Each number is 500 + 40 x the weight over its row's rms, rounded and kept within 0 to 999. Layers, rows and columns count from 0. Numbers have three digits each. The size before them is the row's rms in percent of the matrix's.

# up: layer 2 MLP up, 1536x384, rms 0.149, rows 506-522, columns 0-191
# down: layer 2 MLP down (transposed), 1536x384, rms 0.237, rows 506-521, columns 0-191
up506 103:475459514445501498461543505466520454447463554492485450497465566449474468546499543553500527427429546469517440580454473484464538539534405499492478546536528505480472555528579558435411553558482467446504502418422477565458506555537448523450458472450511454507503470498447467534543511554529513478538472554515459496467449474509501506505434520523450517436470445526490458532581599475520491461461527513506500461504553482484491491477455508489516517496547444525453459510446478453515464536551554528497510551433570491464597502495588499473481556511475499497557476528478527595498434518507509493
down506 097:448499480499427475489530495587504476557532506499519448561494502547494517452459570549468518505478419493532480531469531483542543523484461455536450510441555493496502543571520455495576536513526479535482453468566415526442490471477467501532441428524490523555414491477462523491530454441459520505527449482473490551570535454586498462549485520564505480464562520501555528547483494504521468494523459467538506489518484466478525567504472552562498514527478499537432535402482463465473533399452503533403564567441441482484548517497514498498490537569523497451540497546530526499492467485506528528
up507 085:555496545483532511540504558538521498567523528520543481486482515505589588484490577475546512514431486473451424480446484536495519541498525504551525516564501531467463468524466508515463504482473503519547510473499465597477555503544510487522469537472572449497459492532533503479542448549450457465397459521484468503486490543493543469465502508580470548510636479453471494467463548471536522574471580425560531477430550502518486488560447474475510540443438492463494443589498547493532575517454489523489466433495488478456477511488536469425539433444479549431448526459423469492543449513541560505
down507 098:458489585508473506420478503557477550463453522523564412544505621471450526487500520507454586525536482467497516445480485481526468469522427450516481448540577475500580549502541516520488459471453542550467419430447460463444491546503523527460564490570509570432525431523486486565565581524467555450452450532457544511388543488496548532492586519514453483438517443565466412458437496464519476514456489481555494474463469502465478525422541466492513532493540509516477453451446514482553498527471483500483561508559498450581445496571484487485499501530420488409440461545531530568496532462524508519
up508 100:471537493518577515523518441475480501484603466434499558455479498462499469516511460569543554501512519549489510534526458514500535542536484512536512506532498463505529443508533416465521485558507489407496436481456551493511577518458528570501499450504531484498521529497462470479548494484545493420530464508481488513503533472525498555458472543483566494536568453430462431536511499537492517485521477445469535533433552542448525430499459483557554492565474506492503447406515457521476580550563462440513507520498556526519459492523433501460535511470539479523448470498518517507515530444502488533
down508 091:490554484540508475425571513483500542484584555524485513553476465439527487475416491472580440569523476523473508465529436512525412516505478438514534527509523488519567478489510556520527476508524441504500512555492490529473533501493537503467502449434555514514503500453507401513511577461499416504442456459447487483503457529478565425518475433482517488438525488458519505585516480525439546420478421483526579511468474467494454467451471487499486513576490422517526574494574520498448457439543528514538558476517578529546506510513548513481499564482527540562497503541458478559511464464524528569
up509 090:567509482480521443437546495446475488500537487534523442426551432525511485564497494467532505462485513472501448471555599481512588449554502463441532550494532447528490532470495491565556535517568575513496479525511478433536440519534530454528423514482489397549565507538563482483435479564514462504466491514576510468522534513462475540462449528542496530480400486588529549478522411463466479434466496409533492503463551534519446499505443536549495493509493470520548498542487542498553594521505526572488514434466487480521520589507515424536551408473425506488485416494447437480438509534510496513
down509 098:503510525569519471579496474526515521508515545531472436530437523488466540466463493449510504476444488476508415513490564441549526521460527623494517501519377478539440476549553497454479518525498522570493493525498512495524501538508455507439458503504518561556472497503465487484456497475482474559448445487506472523459530496466487469496548508411503520504404477526467436478550495568462483463496471504456470551433478515519494559503558480528478522468537452549474544508557504480433496501500519493500547526520486520500468525527461507531509468426546481479461559519540500558469505510550479545
up510 094:528510492487552518569400501470528554553495529456555374566494472444511470572517534566440541509462443543494487489528497522541537536513547436495453520488482499482411454511463484491374484493422504391487572462563586491469492511552484538529538530406489550476531508458578527447512501395495501529522509469460479488494548540552458446426482495440547530535462503492497485525430574564446534453496496463530504531532472527427531539463511537539529538489466500505502441460507489542550469437533483476451502496488450501515490504573481447526463480488457482543579486549583497500520516451477444488
down510 094:496457581460494435466553431502495536447506519471454521382518575514459510433501491502506512429540496435464450476516569431496490541465476531527515465390475494506547532530518500518486434506525526556562458497566477510460535457569575460522401566525453541540508557474467554505410448556482487528487486545483464490510466524528484570539379461490499485481463519478472504404524526482520567511508493498457540529430527525564490534484519491550461484532516414539486522474617527521517467543516546488533446528544478439457478515497524512479493513522428496564501537513464456502468509523445448512
up511 103:567398547524522447498547586530483591477478474538509485459519470519479478547418538438548512558494496405506569472531491583551590490531491480453430500529521519524565536527450425451519505520495515427522555546592555461427450526500526463572510461569553546519553444497499538524506445474487521435471537493497457556488501581549411528563488498513454503491501476465446538422469487491456523496481507490384454512452491449467467519513545534493470461547587517551492501505462510541443594552464476525471489505512518572448618528452496528594510562475491487483427564511449485543558464465511440513
down511 105:450504458519483483414494556506416622619494449538546540480515540504491448478487576501500468550507519464542501447568471468524512545529496535440497517437594534460475477514478517449489507501504474493553497456508443462481488502527527495557576536504521562529512478545452493506494523457486553410571492533548556531425541448522494398523480481472512499486441521407482489545439555436519410540508489447539485563509479517462490476480552459464518431475573602502544453488585497508517515529545475481560491553519461529547534527503513474494472525483540531471480472549523418481489494460540458468
up512 093:521527478376524429438539479545530473542495498453461522528516508480544497501524452575516465535571471527486504580466491498506524493529425479528561471478487474469441509500504461457550431540574467404521501551443518453503485547482515488524474559490498446545484507479476562499469520511447527430516514567455506544473531518489558431487528504513532456463482527534542524479544572496474519477530487556397489449463486486553536481448546467514485516513483483534495498539493525542488466465487484494459532450401550516545454459484537466450506534526430486571459424554443481546495474501459433440
down512 104:486470488490527444436561456456492505492549474582576471541552429545494560542509520509496557521515464502486510539514520477579426484479564468512470543389554478399504500515575541441482452480442520531480506553527534537572482523455498540487483492501504436521564484507560556472478411501478504490432561564538462504553454458462584495459530458626475523468533529450534451512520512534487479509470451460534556579541523532507457509473494509499494428493528561481454468529457534498521516425485470537457561433493448580491457475502529456496511479480523526592522434495539513495441525507530580392
up513 101:480551515520575482455448538484499550395530503489466517443539520478510510433508498520480446479401486450542558514400540516484458547505515482503488511489476491547531500553491545445455480453578447484552459535490524456504489501547486536474443524438554468455470508514587538482525556528530486473482507557460587470460458479542513476520497431516515473457403475479553512479421545435482468502476526486465472549474475527534491475457486441453545441569484473468531476480473415555581453463505539510470553516576504518489530541646537430521561467526517550503482508555448448511547428528501464544
down513 088:486457441481515483504480515486521473538462458573512544424482546501517461546493465455556463504496498538494473403504438407475501434521513495458513598567535467494479496556520518522481553505520532506475548479496474517444475556523507450566494503521497535457446460445447471477509450541555576551515510512522520528460464427394457520494540542488495486523560480469500503484508486535459543456481487482556566589487477482558566509443457497494531519530430434482447505503501478507503421508469564465442521544523506477491510502455484487505563521570494545493502480474556550507554524530490521560
up514 088:504529483450499472529479485487472497481483557493454573466480496449434492534495517501573470492533509493525428469534481542490459511449495470559526472452457471452505573578493470512581533552465448487465498519486545605478442556415513507489520515462505461432534520438519540491468437468486489505462450455454455485503472511497499477503500465539587498495515516471538453449447480513492466502530456473515550541547525511535522483500498527447463570533483464534477458545527464546451524533455567437525520495540526521472508493456426443487509494601562428489455465605545517512499445557503562525
down514 101:507469502518492530412495534536470481505522549506586476481491458465455510540484482463438528537507511525507476526475478518468484511495527524494499467506467529567460477528476430526506505520579443485529460522504524560558549489541489437483521541464515487458473476483461515487494510550479510521485564502479470500572494547514498481528490504520560542483451433575499400529422487578507562575421491503519534452485514454544481435508497494469523466429506482486518475502520520565542459464551375520516474564513521418504524488529576490414542462441501509543463473487471510492517510527501477514
up515 097:499571469510502506459467459528527500584544530523518477520488483568512452550540537492481513531497521549413494497485537524494521493514421404525515558540485429513473548528544506543476486501486508444531501492491522454525537470439545513501471435529545545517579497389526449542492581452521489518545440519510532481481451469472487509501473452551531439527473449545487469521504588550453447574523533532533429444510531613435479430526543539513475506446490508464467485539460575448566475395526511473420504484486511497480460521487515439450479508503510477579444536517501526560529397455463522558
down515 105:483531499471468490475485551518498513437530516467589511516560427439504468465463510599503482486548402474520535561528487520570479446470572433479458468528454519520453482476478527486489544475496479518459488463442454531554481442447580526493553466458482479454542452440557554452518498475506467525522502560472540535495470529544487513497520450517485473494561488501455446489516457501547527532530440509508567473510538505462521514559589553542452506586461489479550515486533504532504518491492560435509504530483505514447530432497489520507538502548542531567499480496500506510401461474502564487
up516 105:501476514507569535493444514554513532517533497541523529534532467433530490496504532495503587532469537468535492476503500518464449463464554541504523482462476515505442487554531486535470484426437451554451588496544483464505486557488523481549531566486532413540501500506615538477551427496520472516491525473504497454461484464502569563453545468517519441505460499497538443500485527502520421493501502467455454509477575551501485466526472477393483620527497449513391558508572504599482528502493491419470494493504513485556500477491460540421474494490501446504475479512473555451523516522510492532
down516 093:520489486537504515527542527495514508465513505518551516474475445509527487477519468501540476443594570495496468490527548435521529555505449497512557470548511548490578498533544502512454500443609462536460486443532449452472522448431437592567512567485506524507533519468511503533569508463503492472493453542536437565500527533570489482529495486531456522483475540511537458495456496504538465424465435492520504491527498504503453519527434553473542479477534479510453505532502527474457553524484546475494456482433465501518562534480526571443511499516457567412546436539472496463494490490503580556
up517 104:534568550507513510496454508497453551439534521538482529489551543518444503455410501462473522471443533491551442524480495481502392515512517548409452529526509482514539466480518489530512499511542547461510470484499494474532550487482493494507498530478562510506518524445465566514470498569488516528510535490502510476456483511571513491572483442491492519520486532565534502459445529558534556520545503505453409559498432512509466566505430584513527504494464497524494540471537536480496512505481478488512495550432457549464532529595461458517499433475542519495549377529522455439576473515531520500
down517 108:531513463441461515492500531553600506492457460468468437498526521524418479558519588559552433467491457601444544523507490510521588449399461551486506512417524559567536500454579549498470535464543497544458445463460457533531450486421471509549477510605556526479501493453389440514562436530454463518468473492496491495572463560444474458526516464530504526512488512475530441532524546543471529513490491534494520486507498495479468509487506552500496575465457434454538480510475534487479535556441445482482501485491480513476484562475488530512474499507487530528469483548513471505488497506554560550
up518 099:507497536544502467490475509581456535477402522482487586533527458498451501522498479522508528471528474507510485522520532507524456469469543537586480552418496560522528547486518561542467457491461488480477514414606579516489530504524561501485508555488459484490487472442485541488464563438444462556483473527528517506457494449516576501552522525515478484530530464470574603513482560479524525449496507500543527572568533553521498571430509468435423640478559535527525466487442544504551517451468514494451510468487515562531445530440552532458490471475506480524483475532444508452572540483449489515
down518 101:560458531460497518524488490502500451542509524466486485507606545497497513554407541498464508579493452465568528553445475603495493489539527483506525487533446490593451555486533481472452480563583510510538516502473470557495556463508484520543502532543446475489490482567466463480525502543458473446543433508534543517506558555435444504497494512510490494507501559471473544448528504396528494463513501468496462449514556523479480533531451484497441472582445561451489504472550407508528499498487505589515461578478471469525510522505520483433498509532530543533554499506520527545527536475558540445
up519 102:453492490397511440501441449549492471466480578489495504498565457512472516480479482463482517493543511462505540486579485494494527479553574497520494442486538568547508444559482530575470478545503422506481481513468481522492506529446500491487427511536534572471454553504530491529438543426511503530493495579466364591497555465506528499541481509480547558511538540541520483581533523555468522522473608514539485490408555492566465549475446495544473418467463538500413564542539520510436520497487548568499484512484474515465446503506521494475496497468518477457432496486485452464461539568486473462
down519 111:478544432522463463470556482497488452484466509479465559443499540509560462531500480506500575503513538472466564483575542532435466448530480486560475481521485519487461488455481458497457459498495501467423451447519504436528526520507490532424552515495540485472476439527522575547489511465524491462544403531473463473437454440514537498465556498545490512456444486456486517459590520490509439479520599536475403508455492512524528464508506426446475452494526598446447575504593488520519565462444484557491528493495425469472473486515537507471513454519544540514371525456483466460447504493450437426
up520 098:486495434487505527482579516463507517464469506498580434555531528494610526490589486517551473512544458445546534475473549496519505505427536558492512542533496477469490535502487435463455476492451479456420567455465450494515470472495475503529466451553406493525459497447445525552545465517522490452491469531601527498487469525489480552412548441528513535556421589492478419474504535477588503545519547442485520453503543499580552501501480511519543458521542538494435465482536450440438492502525517520486500508485496482474480520472479549456523454551511514488495452488492519510458475501489488496
down520 103:549389495458490499567425500473511516540515512464581516491506502517532500417496422464551473490531529448527454570571535497507483439533481586486494528486494539509560583605497499558471497468471446538497499471512508490475511591487512459538435542500547442522517501564500450553454393465464629472452558500531546508532504521525531536524470530472465555475515542486503510527494516513515498578530556513531484445526487451510504479445509474476491488502462499467499489526499536552491444553488555446506497476485489473438488516380533469535478576451480421476498544523573396536469476471493521500
up521 126:524461503567493537595458509510524575513427580552519456600519484521487478533422508401518492534532533456451543479521482556471548482452540527504516554515515518477461460560478458512389555538495512485465419570457502483490492532527511516479500545525529531488499461539467514499534556496495522532532511538413478601507463531499481471422463493556535465470457568531440432512514577510497538534465500448526498479590480491530503531564413489521477517478454479554510505460461512453551497504512442480515434569436497475448514489503503481518499550447485520464508507517441583507514468458573442531
down521 107:486502524509461450486486472456492623516475512464578445517533550488502544464513557554562492520427503488465527515492439517423547498505550531363451448466501505474499485461507482538495461488524535483453504486573513476523523465540543528445493467546514538482432512440484596529522551553516527537550453496505518510473514502445508478493481450465516447580471485553474502560470475505491463509508460493501544483558496526570482486525451519591524507478520440511494462447457511476482471484535538461567499549510543500570503427439449484561484530511440434443499487535519514513503559510456510467
up522 100:490501472471513441379522549485462520490500462492501454540473505445497491472453488522591453441487439536473467513566515453465528510543539477490425533457444389463521447447512424547476520426457569505485432477565546498489578535554484435482433548538480456497498507514498508445458523531632525448456535488491585541490562489520448526480528534551499532470500507465555422489518467473521556467551523424564502496472494559543526528441535494560510501553406490501459502499541495590489538542522421400494503557535470545482433489508464547520616530496420501496523530454465530522528494506429511469